{
  "num_hidden_layers": 19,
  "num_attention_heads": 8,
  "norm_eps": 1e-05,
  "bias": "all",
  "init": "trunc",
  "init_std_up": 0.0177,
  "optimizer": "adamw",
  "lr_mult_o": 1.67,
  "beta2": 0.99,
  "lr_head": 0.0045,
  "schedule": "wsd",
  "batch_tokens": 65536,
  "max_steps": 5100,
  "dataset": "wikipedia_en"
}
Each number is 128 + 24 x the weight over its row's rms, rounded and kept within 0 to 255. Layers, rows and columns count from 0. Numbers have three digits each. The size before them is the row's rms in percent of the matrix's.

# layer 15 attention output (transposed), 512x320, rms 0.0879, rows 113-127, columns 240-279
078:145171157127130142141142059119110123124110116149144142136136155162126162095115123126149110082119120150109114111149099107
078:151120154109132130112134153113102097143099132109138142141113109152116149142122125123082119160097126107147119112116100128
084:143103080118138127163078114153134118127125149133104107101112146108138165100090102140096147119112154139151137155097115119
077:122102120198101135132158136130098154145120144094139151099121104094126159117122110110120125089098116136149115109140099128
082:132156130155127119111114154147141150121153109184143109117128136097098091118062121142131111120152116136115150115115116099
079:153099091090126167116128112120117157139146110176127140130160114157126126161132113131177130150109146138108096171112143140
081:135122082154138117181104125119146113113137111154085131096141115174135151153145124117149166188142130130127119153150126132
085:122115116177141114126113156153130116144117125123141077089124133109107162102150142127128105102143105097160138100123126148
085:126111152069101121096109110125108069139117131045156145137136172154129128163123119082143128139131099099157108114161121126
080:111115138143161119130129156137127155143177154111119172193125132126143102122137101158106157140140131096103149126111139118
078:105143084155105099163153143112104138144120160133155151121128143153136128140162139116162141107110129085135117136138131142
093:146176141156143143122119139151116118110080130124106116154103128082121147162108138143086098084172136140139101102153087062
087:105167153161102123146103144146108101105129118171155100119134131128087148091108157144144092133095173091121122110129115131
069:140137071136137113140118130132160150090148124122120099146117127144112129139130117133141088115139133187149076142122125106
078:125109098117150118151154146103086124131122121073149133130138136135152152169120173105111109136148123112161123058135140134
# layer 15 attention value, 512x320, rms 0.0513, rows 114-127, columns 240-279
078:106132109124109113117147120118112156117130109166163109131143120171119125086121104128120157111123129146139107115131118119
087:133117135124098118108128125120158154149129104141154149115104124115135139089178107099125104143163119118148098069148132104
080:138131087128095121112098129129124141090150096135140110119113126145121146138159085156086119169130114149133162116131137133
081:116138142137125137164128113086110100151147148089111138128101107164133130137165154128146136128115134142109074112110193144
078:136117143125130108144111087131132123146118152113136125136119129158132112130145113156151142148094101047145105133136140103
087:125119115120101147098161120161144122135115145128173110119136151095120126115138124139125096095114133158133099133113123110
082:149130121114133132106164110121142130141113138127117139166101083110117126130163129132124118137141123111153109132125154149
084:118127152126151124146200163151137111129137128166152148139172125129118149136140171160101175141126119159128139111110141116
080:132122094133115108129123081127130146090133129155148122148107130137128089156110109105170095114086142117130108139117127139
078:148140078128118190075170133150129099087128138126131124118146129106107105124138074132126118112120148194138169085127120122
089:118081156136130103125081116115149113158137114156159131103129136122123120150126125124140109161120130124135127113099103176
087:151134143126133146114161131126110148143143129124115122161123133151140105134173109139108158096117114119172153120130163137
075:103122113121123155109127131132141133103108119113132139082135149124138123151127092127138140142127112118105117078108150136
081:086108128139115116102081110109143093109148143186142108119148124088116098121099086155112155128121117162097125158161133144
# layer 15 attention query, 512x320, rms 0.0623, rows 128-191, columns 240-279
111:152125121090108111130178093064102142154112136112185134132095139132130145131156125120090100086139129132163136135193138166
123:118144138123138123157120157138121145105136131181166122091093113159131166078117107140129127139130133128146099123123167140
127:131136114129133119099114117121134142138122092089112151091166136170146102130085124127055135151159154148077087157164126091
107:126160114155133097151111118157144124149167083138107142104125140094107109132133152118162128114115144138120136117116144128
126:111139106154107203166146119148132112111108127140182119143135109182134121160168128126133139093135134058148154075124135086
099:155121146137157127132096126091145119175115155124070111108129110126141139162171141118117146094099180130133157186144088112
129:053167148149149110135155100130111115141142143158151145143158127146154107124135081146147162123159158125107097173158137069
103:166120159090183097122142146191142092152145190125111117095117099103150098152114140139135129145127123122163128088138145109
117:148138105092126135093096105098163088182091135097140109141155166094152143112108106105090124149160140146148170132105116120
119:118132083151125144158139139133134118137163109119144142124156144138110105151119083118102142147057118192121110116117091075
122:181119147120169129120096140117127176138107100095124141137099158124147116161126132131139111137130158116116120166104177122
118:078126132109146110126166126118138155126076138110114139151119115133139167094161128150130128155127144134103130138146121131
129:132152131127104129125049146100124088123133135101090077163106105105110139133096171130098168155176126178109154150161102131
098:155130147090181180123143159094141143158109145128099086107131096122159146134104142148134091119128142096129162155106106131
125:114155098108129125135142152112130067091122150128118116114117102133164131133164136152108136131101140163118150150171157138
121:119151127094115140105092102190118120111121151156143120120186141110152108141111115106133119104107116069099106155115123094
126:156121111117119163136115185146140156154145116098061167144095090100157114151113127153135099138129171167077106090088147123
117:091141165133120113136175135072127099149141135132143137113104157114103122114119172126123112131112119147126143146177160142
128:141104104139103132131163142163148142137152116094144130146108098124105152132160094116170124132108128124122128099103059175
127:090157082109120096122113139134124103150147138134075091145115119068130106095127107097099125119114134136133113123105106170
115:071136093150132100166080147091118157116096101131133132150135145130110104143166121151148131107159169190129060147123130128
122:131127112122143178142126150159153155124114120120140128144140152134151140128122144138134095171140165122130162122085144091
116:158105091109171108134149152110126148148105130078123097159120094137129147137165118119113135144139101144186122162100100155
125:127092127121113178087135139096162096127086164117048125131113131161149151142142149094124135102087157177108168104142139150
106:072114087148111122164154122168141117172129130109134147115147172124124126161134094154100166131124128128137104096146112119
118:095134105155118125116122115160147126153143157139144138149109137066100112118119132131123137085147117174130120104134105132
114:150136100101131097126133133100102168122151098096183167122118104097138103091128121132108126098142083169150123124150139127
092:134145121082178128118121117131140144131164174128127175121119139083115136145089125164134079152129140157134109176166116106
102:122131109082125116133132132124140127117139126102103102122168103160131114076116087118120123155126110089147123118121131090
128:170154115123149121121155191131132106171128111083144084126094111146115162155165129118096136127171127202134109110113172139
115:172083148116116141129099145147141139107164106096119137150123153143120112125088144145115100109151116102100125081114097119
132:090141117125087116103161097117108167124167122141179194120083142076129099119135099119129126121174134117099134100137166139
130:166125148136130089146156119133154112096163091150087124153132077122125096173142167131121128099101133147107114102081153108
112:091126088110141112124099146145132167145140134115116111124138097127172156108156076109138180151121136168126112140128111118
109:187133157123132118131137115121146110103137129126152105183083127116147141107118126114112153118122103135146158147162115176
124:107123064111133172160138179123134101145136155121092148093130132133118155159140148124130143145101156117081131127125162127
107:112124154170114144097102144108155140142077122154170101140142146182118169089122142170113125102120137143088146158123097154
119:129156112113113149140053190120071098101140129154137135112104145169145145129084131166167149119179113118103128105132121121
124:171124117137077188147146139097112129087144131123116138152124136171111127139100147124098073162105109111138141114149139133
111:136143134129125113107097168076121087147130103145101099112111084113162140139138127153134129104110109132142172133093161153
124:102116135145127114144125140147143096154144150134119119096162137121117166140121139158113153132113153114147171152129148126
125:141153105105114090105100133162148121120145134142141100117133156173119104054111112119171147098103102124143143109128117109
127:148122093164139137123156178135074121134113107135146169128129125104148127121145101128103132112151137129143139152125125109
120:157149136111115113152114158104126117159158138116124138108124132147130144140159170125137085119120150119136147111095146149
108:152151112174122139157140129178128083142126097116134137100117118117128112141140185143154103118167158094116157116112144130
114:138126113132141067087123159124110157119131116111135129156127163148091143123144127124120122130112101112156137140100147075
124:131148126123150110134131087143168168112171129157138102148164145091113088114122143164134133123176125092153111128112125136
123:097147147103113096138167088125165105117125164121115135124136099105135116161146129128112125142120105120147109122129137113
131:167127181136127115123131112144134108155156122121129113114183163142110057134107110116156111136130093096143116140129078134
094:147117129133173145105148165148116128129111151102153124129131096141108118160108149158125100165164149153126108134126158056
090:067139072129100095145139114102128136142103120099149140113109128112130153106168130141092144145121150184143097136147151174
117:128130138100121154118077175116106136150118155135119135123146133108132166124093112153151099144123132172141092135119107164
117:105159111136112151127125101116109178146150086125131204097158150119092088140107125141125088145155135117129116139153147079
129:159119105123147145117125145110079137102131093147139086108175132152121125133099137092146110143161108120153145125146132132
120:116127110123183135077115135108111128158083115107130114127164121178132134092109152143136106159161176114120120155133142103
092:126129144101128120125096128141108150122181151135147128086107111097098141139098087120105142128085141121163108115164097095
115:156170159115141090131128124107128155181150143121147153130093094074118122124137110156153084092135142141127139132103102131
118:111160112130106133139117146137128095097139095128099157155149140140131116110124106125176126111144084126146149119126120140
132:153116101130145122150136126094142120141135149161107118138149128182101102128158135167121100115089155088130154134142101116
118:177153158124114108083170108118109149168154103093161112132151070119159103130101109085149080115080117143139133102107177092
121:087114109116124168134139123135148159141133139166163108137130135092119171130141097149096160111109120137104134086107112144
106:136137096099118109156173118121070140139136146098122143100154145153113118095096106110083113164144140149160119118153112090
129:125113127116058160123103118090125153110145097120143126132159128154114157121139132121144100089067126135114137106116131139
096:156164114135153112160125146136148113139146122124129129152133116139112083097135128138157052099155111152100150121112129118
# layer 15 attention key, 512x320, rms 0.059, rows 128-190, columns 240-279
114:119128099133142146154117145094087095140161109091147109114122156122097124151109117139148101127127101136116142126189101146
123:130132106126173084127140104127111151134121134139154152142151105121107175098103134086105141121115127097125111133092130101
130:147104135135134109111148123136100135130152125151117111137132144119134128135110107145106143146130124091130125178110123140
109:108107194150096133147125111121103187098109110112104170102124106150130159181125119097116099167079128105161102166107151100
123:158133157132163153172117145138135169131110120149210148129154144097124108144170067147085139109146146104141150092114118142
099:123151151128076087144138114107125149135153132128126103139121166131142108150119119150154126099131147134186135143136071171
120:135120123120132110096130129143162106135134144157161120117157145088162108086174124133170172125139128150117116168119120097
106:116155117131118094151128123140161186133138131126114144125120115138117098149110132115124143092150148139139107116112135119
117:128150119117113130128122091120103114157155159102117104126128092116138105146111075103094111171125131157135156138126127121
125:132107104129096132122114143130142151121152156112107154075117147124157124116129105114133119170104128118102114090094104140
126:104135128113162126112123145162068109124147130096146124169119126136134147142115103107134096127144132168105125124134169123
118:131108136127120133122151128128135141148113156096112125141167109122135161102117147119120124123107141102122110122102124079
130:116123205129112139150138121108133116100136123102094119169116166129116119129159126127098130182128125113107105188134117105
098:156171125098142069148151115131159151135095115143118086149111146153150119127160164157121126108166154121142149150124114151
125:159138159130158096139101180153134079099127109138093146120127147103162100060164127181135168132112110133114126175131144137
126:169128116135136101092119147143145106134129154147125078146159120140171106104130087131092174134151116133118095138129170130
129:133124085126089128129121131131128141133151118112089149148103155136137125135168156067121101114100133120110101135109169123
118:108126151123111118131127141094101124152127148113166127123136132114129146117108144123125090184117111107092097094181112111
135:146129107138117147127156115143181121149160118133130147130152141127136139115116112150127142114127125148131131135120097127
126:129132103132111115135139126136139126124152143124082127129137082142136137123131145114119137142106148100095164148100145136
120:098116111132131127122125119125122125107142105121104146131125114148142154104173131158172094116125134121132175131116118157
131:134124112122156137136125148160175103125143142122177119146116153077144096148151138111130101154111129120127118089088140123
120:108160127125114146185129122146124102137098113077121149090117133115134103130168112144158110175168125155160122133125052147
123:115122130122078135113182118135137159115097113121106119162133166145113134147124147095103112083130135136115124184155115131
108:123088124147070148131130128152126161120150122123171133088116096115130150153148107112095097127097123151115147112105124145
117:117118160126141176148117111110179121105149137166142141148143113154090132124128147161112101149123113143121162093145104155
121:148115107149163136112114128122144128152154126124082141157123157109125103102120125089126117130121094114134126095156070125
097:133137098119144106159126109090156120102137111148093123142153144143115151145133127181164132134122125125126075128131131123
111:159143093117133123148141120119149137144122109123105103107159143142126115080149146136134162142148139100133174101136126132
130:096141118139146176128125152154124154137128136132164152116112155123127118154065075115142122155147140125122126116133090149
118:129132109124123146140135113120108129103149085134153111141106154159128142123136132131103108087144135146113152107167108123
130:115121089127165128124141152157161123135169141138134164185143171108107156122118106157076116112125108111090135148148168105
124:139114112147115123084135170116156108105140149135065148147091136159154124125154172106149143087122127129121130070128166110
115:135132120129125102117142110144139146143171095122060143103168132092146113072112114142179185097113124122145118139079122104
109:162135167120147138122093153150119115098145175089159104137108164070129110087122116094122141125145137131111146131183068132
130:137148165119125138174167100153146198153132101111128145107132170146147126124161097122084106149088172048110096146077180123
107:125092160125122151095113110136125122122117143138178103142105117144157170108114134127140101133128114119177175156159086131
125:109149134119170110123108119113108128117175118127121142141118131132135147107104131129118149111111135128111176113118160084
125:159112090139140173143131146118123100152140150112142102133123136087106133121129123130116105117107116104077133112125158117
115:115165146127096079133120128121113152120127112129110115164098131141147138143124149145140116108135148083174208141102121148
125:131108151138110102143114130108174151121117156122160129132136120117151112168126145153132140153133140102182155124096120139
126:136134157116151162081128119118128154120139116165115123099140139162156102110151122104135115154119117114131143142089095134
129:121127101124115152097115214149146111146174169132124144131108149125162115126144144099098098125120125137116176134120139153
125:129136127117128126127093135138079116138125114118153120143111182077113109112135117110191099128127139129127179126130096152
115:130127169149139143188095141127125130124140155114157121094107091111128116142170091123127124157095149126145123132102168112
118:102114111134135186123120144154107158148113123160114088147113152125135107133120100181109076149142113134157129114128116143
129:153121130129111145141127122106151128124126170209127078134119144140126131103166100155126111124148132157159118088145115144
123:135130119131103091149098141085145169122096162129123137132146109152092120162134147120115155130127128079139131107132153119
130:127160180142120160134153157139110082152135131146129133109119114175140109172129117168155128129154139139135115120143113137
097:118133102104153148151137119103202138118093095165137123121127139157142116125126141177142151128157143141136072107131154112
089:119070115162100132120092146121111132090122161084115152099112106119142181124129122090154137207097095111168116179150115114
119:141145109125108108102131101100120147150117107151122126143112126114142150108103142124161132121116108102101088126113141108
115:111106099116148118130139105090150123077130092116146139141141156132125156171151171122127083184116118118120108116131125115
132:127116120127165125102148135151120131117102137103066139123119124142093124164124134144129124140152119162136144138106140148
123:110131105126132105113100114135136163156105144137179104136123132145102130113146120131177116187147135122136170125110133132
091:131123079136150117125150100111154153099134120141106138122144180135110129163093113172101125142124104101125096129151089139
116:136152133135168100156137108093128105119123137110102172168142125152107164147122124162164113104137126139126131108081093105
119:131133139132109123116120122119121136129117136101090166140137086120127147125152155074135142153135132111125174134130121105
133:126111116130149126147135167124137100160149140122112124099140088150121103128135123182124100104134136150119113086109125138
123:140162093136084101103120128114111131198105102102133105155138150120152127126153141077164117143155132118137120097132142115
120:119125091132120138154138111140127110132124119095136161130160152143124179116124136193071115134115097106115160102137103132
112:130109059141135110134179109103153173125126155106062153098145130152134108185116143084123141169128123134146092114141120092
134:160094102132139108114117108116069112136136118134105122144111155134127127051117108112125131119127111129148128117166118152